Part of a small language model's weights.
Architecture: RMSNorm before each block, rotary positions, biases on query, key and value, tied embeddings, normalized queries and keys.
Training: a variant of Adam for these matrices, 1418M tokens, 5410 steps.
Each number is 128 + 24 x the weight over the matrix's rms, rounded and kept within 0 to 255. Layers, rows and columns count from 0. Numbers have three digits each.

# layer 3 attention value, 64x384, rms 0.0307, rows 0-50, columns 0-127
152118107168080127115100115141144141159101112152140127117117137110162055141121119130101089122140141149087133178121141161142098124101133125167148166124140121146143150127134118117139096145133122146085107075118126127134135113164119181139128127142119119142126129125140101122142116106140125169127139176096103166043149098145175134153122145121135123121136132156130098128137122171181122141133
152110144126122159115142147149118112164047118077081130152157158146137136077091155150164086099145088147103132121121086115131154130129133109145150133117147156093124122164110109117132171160135140108126122115094122122117121112138058133125142132132117118120122117114117129140137080161150150146136112131125171142074145072174152103163117109105136150144097116124126132160132133113123090146137
139119129091125167131128149086117130116131132096143080138135097136129112162110163141171118125139126123136114120130110116070142096162132118113133153075136132124160109161116092164149132125101166121108129148137132111149129143125132101086145128097111146112162109116138167124136161124112157122109101107139089101149145131099123120131134135153125171160112122150085119114120113108157117106133
130147137124123162098105122120141090142169124141148159139106055096113121140154121165121128154142133121124157120102123134159167127124141131133149155089126135104112142091121120139131146112095087115125103094102120160155161147107139128143132117150141126154110156162098137121142079130133091113149125160160156146131149171114112099140151116104142118104106093150119161134095132154126090131113
171076117130107185107123158116104110106102136151155131100124125132077108148143131127113111100131105156109143158111134158168140125120099143125163136097129132130108085106109135081108070087130147137139132145152114132134140111067160116146107114112105137123115105142125071111115129116110117144111102118082118139144098097128125125121138098151111183124146113139159117151115106167139146129134
114106111170096134123162112135153148142158120155143133121127123080141096094135114118123118126186129152158137143145079130132090125142116123174151138172167147097130082116149106116120123139096094149127120134132123130157175126125137112124135104114128158080113119111153141133079110091094131121150138094085114136131109177099109168142112157130134132146144145149156112105101114128087069127116
122160129130079155148111129090068098156145104130106139155127105158086104153113110091112141123159095099099136125137099145120105130121083120131086085104146134163123134129091131114122106128121111123129141152137086115103087128131125156142135116107119122126126136127129130126108131160127152125119105113090152146141149126091173135162118081126096137126169121129095089159101110158145148139105
140142106157097170110140109141125089178175134113131110117102137123160125107119184133105139148127111128136137150137127106150126140141116111138152105151164150090128098127131136120109136168137120108048144133086103120108156158164106111131094136151152078118125120194116101167122081130134181134140128112116154150136139158122116136097097119136106179071140166108132164130113121154116103097122
163143115157092133115150110095128104144171106129123137104098119114104133131130160121105150127134134093100132129131168058108131142150121137134144147120107116147111094120158114127164152140127120140090107128120096106117095125119169156121138100150155101162152147104126153156130139132124154128125131103149131125144138142097158141097129120130128121124121122098129094155104138119133135131106
171104109171071104142139124124106182162117141134136128108127141150137106132149120118118154131170107153152088124161130152106128137102140126153128117154149066185155170156109142147114073099137096143100114099064133116098171141141080121130147130142099077125129149135109108139134148129176125157119131118100088100093110102154128148121109167130126091132123117128126136133126094169105127112188
111153120124119102138108128175143165172150135106148094189160153112116126112095122166169099103119120075126119089164146160128124085142125141115091075131095177125138156066125124150143114197125125080172142145139154140155115147148154136138152131094119097094075126114153142115142126133115134099154126118182148146098160091114116124134161133110142113112062135163119125132151167161133080161112
188167117081130142168166134164182118134139117185140135138120142130132164125131135113144115128109123123138138170121194098127096148123139122121123133101131128147104106136162165136144136136106147137131135123104108147139132140131101140140146126127106157089164124136096139147120147124173107101111117170115138120118088146132152167146128116120103101129126075088120155130110097131097080125110
141105089116137106148122103080129121135155092127137097142125138123139139115167124175108108098152100111133125178107117111140127123094126108158111110099107155116129069116070186146158191140085170114159081114166128137117106128114119107164128108067129099156092148115112166120097150098115153134145085158138113080102171094081115163147111156140144137105144116124138136163147079123110167109114
122153161094162107129096112140091130149123100120123136094162112150118143096118141143123126073139127133140138112115113165163113164121116142113149099120170174108085119124132125159132103099091135110137164148110131146141153136113125119100146175131135180148158126110137149108115116123153113124109160146109134158135085125109109124096132106147140129124135135143097097146123150134136112092148
133099123140096162131144134135139098164122107146092161153155144172103098143135150139182120108104115083122122128154120124099139125137126111146138166140108132117151120144106150140126174165143121120139150143150128144139092177101106117184128085105135121085071159115163123134120128120126134129146117100192124156103150165102096125099115141144118129132165111089173121116144127130156114095104
126116117096135123151144104136100120111148114156106135134125139152143107111114141129131078136074162131125143150131120151134117100122153156146114110134126138142106107115155160122120160156078158136128103104148146134126134160067093079161164137105126156122069110117165130144104065117128129110151178096132164136097110135106121130126067101129139130146104138115133127149151128133117183083143
138114103155162096135133121112109168176124132164102117150148168132141128149088139112158131127090137124145105147172141123116117119149106093128146105146099110147162103131174141108179112160132136127113141138142118162156128085119113152180126138115126128121103117171116140156152146159130132146144145149105101145173160125107160128116135127148117151108113122145136154092152172112138110111098
104112079101147136134147092102144135132130159164153126136188162125135176111133107136128109159077151145153140140175149105137165084132146150191136106171124140135120097088091098094105129143146122144127140089127111158129116104132065116128129131127142160143131116140106177143159161144136110122108105151081133152125151127089181147123127144094139114110103118163078147114124159117126087102089
142168180105096093109128106138079133123162146080159109110129093107128097101080134092112125138114109115147115117119091181146126187123094175099091124122163116118174135130147149141101146130110095133160112100135129159115118156080116150134162115146168163116157103122169089144104130130096103148133158147115133183121115131115167149122145105105132101089153170120166129107074149118085171133130
166100099139170175133111120148132138166162139121147129118105144166123110103143103088159096124104099129151105131115125179149146131126106130165089127107126137126135111145108141139154108119117135155124171113160128092140183164099110126136126135123110112143098126085128124128135106139151131119166114124124111127128121164123125099059140147132082138118126139117117121068143182128135127117118
138128088161131144116149141129071147132098147167098124116119124116107144128108105137147122122154120197137119131080111146104097156171091118134137140163123117111136122157141123119108127087145124171155149139134133145135160121126114168137138181140126131135117148131109147147111118093097136129098112147121119101098147127144122110129098130129115103149132111141127124137108111128136108152127
160109109141139156131120162080098182131124146120177146128149073131119088149144127117113132152141149148133111144134180155117131130108112098126089137140142091132099091145127126123163085115109125163134135139126095125158119100115135158143147125132127148156156116101110153135151122127142158126099167099118108130141096133145142120128151095136138119120103199126137076126113121140136093125118
152115120128092094132135134088108127138145139138144097104125104145160124134166157094128101132079157113126127129134118136131123148156140154150103150116178083100166088087104099099078151161132168137171135133134124140092153099123135174113097084145125173141109144128132132153109140090117163139108088128124090125136111132086145128125109115172141166112132114087140170127101148064102143104171
160109163115112119121122109083114196189108164121100125124137142130152115154099105119116099081129159153144128100146091133132146144120109156094128128105177112126077143128070162130154168121181137134110096139124129119140122129097151074146177127128138138091152116085131136110121104105114126151125074099162145168135125163135112125162106092135099153126127107110147094167140128156131133109168
054132105156155134137156173137097110157154131107115142077134164131159143079147117138145126134106096153162102125146118078126123118143152112176133117116103127121126164134193150152133138118121108056079128130105134162110153103131089138142111150124160123122102092101116151138084201094099100121098150101119140131129161154121117144099117162142120129130148163132142128126134170152137095114109
156153143115103139125142108072166141125182126138165105134154124131079123083147099128132103135138119122101128161140146093126132089113130112127109149177112138123085115162124177098080094116086153103128124086168142114158114075149109123145144113135136098155096152125125130123136159126137096125088132120124135134125089102151110106128136076123133150094116091155105103108145113115139139126140
101137129157119120070111132106145142097124117153157144157128121135149062176108144139155122094123138125099159144167171119105099128157130135151087152156140134126094128120156120109136129170120104120102133116155137085122114129117153160115153179112138080112151119116134134148116123132160138146143116104133115164123106156131132121120126116127132102104092171110123087110121148187129146124067
142112106112135106135125114114124111147141121127156155111152090112133144133133139170112147136127082122139136101130117144129131134139169134140096141154137130087146148110193087132135091135146134127146107150132108108168068137130162157159174117095115136121101128135122104132133110202132100146152112163126127162113113162119164120151148083109130137093112132122116110111156120127111095135133
111128094190119123111147099100158100139166128126146096166113139169088107125097139115111149134149150138167101137126111093131070156134138156117155148117108117130125139162106144115164132142122106182138144140125108140133166127104101096152151073182105168118146149153102135132100122118131148127162160138130134141171138136123143144127151126101115202113148128109157129141117101118134140132100
149171115143172156112128130149126086084122139130126133153163115192162157124162135160144136078140107128146107088129135138112133102097132124173127124103124117141127074114106130125127121144128129156119163121124117144131117126097146152166133117139154116098135155151157087126110085093124099085124105092121145121115135113154122128094110113085125130082126117136115097133117122114100118119118
131150068126138084120081132106150129121100130091127095159150133098123169148127137146110144158133165176100151127105170123096143169129142127135158133083122143121111132137152076081095133132134150124128137085117117119130156115159107130127126100164100135104119152150087128124172136152141142111158111121091104154080162092098136173180096136089111130135114151135147187151145092132132139137126
123161128111136147113106125122169105117116120108130136166119132159161175140176139131136155158109185127100132152150127172122099098167132120100141130112158117131129087115148172128094121089096156144119139145151147098116132186115092116099117132098111122137159204087147100171098141088093114128129128113101098138155135146094119141101108137116135152125139138134101159180142123098129145138110
114106117116123160113125130101121154125131107116107105120103126134142140135150112134168138128124115127134094148161113122142116170152137125113121136114146133124106153166114102105110145130142103114136128110131150142128125163156096147121079185080139107083124116164150115085102144130076127109133117168123132172127137134148133155119123112109088176152131134151103105172104120142116127137119
099132088106139126125088080118156083148102104110114134129154160143085163128125134108132148142088146144133110119123187126122152116123155139112086130114112133124143115130119089165122099085166163162157190156158142123138116101121135153103118139146107140121179107139102114099147102110115093162096070098142144100129123172120163128133126145136138117122144149133118104146111152125125149069130
132177158113138181094155124137090144125092104088133152095112109119098148104165112106108171117149187123126177138136149149073123112136101142155122085136146151060146149133089109081105132122129173136128116080108116127130175147137166122092119136116137171160158159163155085128133130090155091183125116121136155138129138100126162130120133129128171123103112125115140160114071126088162101092147
150087162118118157119101094096150179166145144135141107107143120079085145145077120122122147129122156141130098138110133149137116096098123104128131128158122104126148125093080137137130181163134126128134141114108126107131112120131181102135138142125135114074129097081115125097136178176162108108114136108100081157111117115131131128147116162124113143157100128134140096119118143113146134191134
151129099148112137143151111148144133147092138153154164172111163119155150128109141080157063114117163137122101129138149109141122138141135113175162137118151143095077135106109175096099141091127115101100149127113116099141076125123113090133135125137118104124131117129147112142097121105143158140164140104185101112130170127167171146142115105127137137117122125182145112131128125166129127113122
150128122181110157138090094125181151116173138093124139132099153116084162102139133130119140158152131124140131164115107097123133145175174144116131146152108145106180127079165135115118163138124127140130167138116138116123115139116134109152085113094122134138128111124140106099085155145097121118143128140108123164118122112111108110113162147146080101137098097144135134128122101102129133137129
147117143123122132144142118099112136138157124140115105138177156105131143149089106120104147130178175210152135146098136125114123143099114120094140141140137095141134094140183091157118114136128079118147127089145135122144091129113117166139129112112115173130150099115137166153132159093123105163105148150082117097114101142162155155106155180112134146106111125134125099114126092118141156107108
136119141158154135155138123093129154130106120187144161096165119096080142148105112113127099096142124103120099150140152114115145072136123105123087134128151146124169134111123147112087116116116159123136077158152135102139113127147107157163147129158137102168111109132087114089149120131110148154096059145120155095157113118120087155096127136149085146113137113140098155116151154150136107094138
158111152172137077113167110125121089138134117135092135114072112119126135114118123165129139132110134167156138137168124117112149104192125132129122065167086127134186109146097130113139134160162116128108122113131126162149118147146110125115163123135128141142168086150106054163196142126098155139121109097132125146135133145154119097161162146106113122176099141125121141111128107083122117142123
130119091108149111130164167125118129124094151148137159137122138113125178164091117134104127108125120124191084144155142118133099142123132125128156139100090093123133134101108139136136112148149166098135126150107126119094131113109110144118150071121111138093137143132116134125150108152111107115116101069159109111141133127115172153152124151099142128097142122097134138139159102126093133161115
112130117107138100138098094139156155131091104121124145162202080108141157124100079115158138110171166162134094128154186117117142145102133149125125116132145167108167121107115118129094060148109124139106107091191137164156089174117143144171112125127137142133120149166171093123091120140125164164128153151096084149159106104116117112097156104139094124170115141126125162114125154096125131121124
187132085129113131138139125152138156149115160101151129162103143155133115155093128128111149100089106131106149090135107140173133156170096125129118100093093164127122112160117092113112099119128088121106092120124121093153136135187109154120109176139119107128114148132116101153182128091139149148162145144095140135158103111099137089141153086159142185148124132119104123135116134130104154156103
113164179180108103092085073137099156110112097162142141097174167111099147147075159108115134089083121144147141137106115151174133157131130159112173102137138135081069159101155191135121155122148127092163110141059124103110103118093118076123160140139098140165148142145145099133114136147116135127168130110142140131097144134111093116127114162135142115091125172152131136128150123155129171134115
086141179112130109121149101104136119100101140139108147118101140142137139081128088109120123111157094089065106146123091118122107104136139112156136139158069142146131159116113141107123121159162162103186131121119136132099077140138107125133151080148110098119153104110141112107145102136119069158116085122142133182185066170129114143130118111120132104101135119135136096153100073123127119138118
137121169118135109175128146140143131118091126167152129151136154116107113103086147136145116112136137089128132142110112126104124139140118129136106147119152151142118134159118136125085141137099127112107172149065124084108100117132108127150132181141106127118113129059135089147106094130151131143162144155115158109093126127119084140145092095124132148151168134119134106157165138092166153164108
078154136134146115140155145136130100136196078109106171143129135125114127136099166148133146127108115191073073100100149116088135110163135102142115125098127120143135111120134132125145109097109091126110130096089120107138119156153123167161151117104106124141117135105170124123143115159100082118156116137145133099130167142171099106147153078148178161157159104134133127124111124095130103162115
061117118113137148094108155113152083089131140103126119114109141134186140186136089123141151142144110134173106134167140107174175141092118139103151092217171136127154081172131148125153150183118098103090122107097120182151096127124128115104148117130147134100132103132117130112177114105120128140148137155092187132143106102139134177107145182098124117168092130095140144132115112099098117143084
120122125125145138133145142096127149143129104134136127162148107077128111099107133136150084101117152110098120082117094111161156178102160120109159119123116117143143110109111132155127113136175091102096122110192099126181144144135130140113134150093121107145156120131133135106149130140160110120096135104126100107108115087120117165183125125113167154099145095140132111124127131119117110147100
139094133081086115143155150145160155086129111164131114127114080128159104125109129148136153125114124097107145110137103150171103132140151105119149129125184087125149145145132148127075106119131137127159162139119143148110124105132093154119159120137128141177093160142139131127126147105156126134134147107104109114129099158124178130110140076113186143103145168115116205125124162121171109181190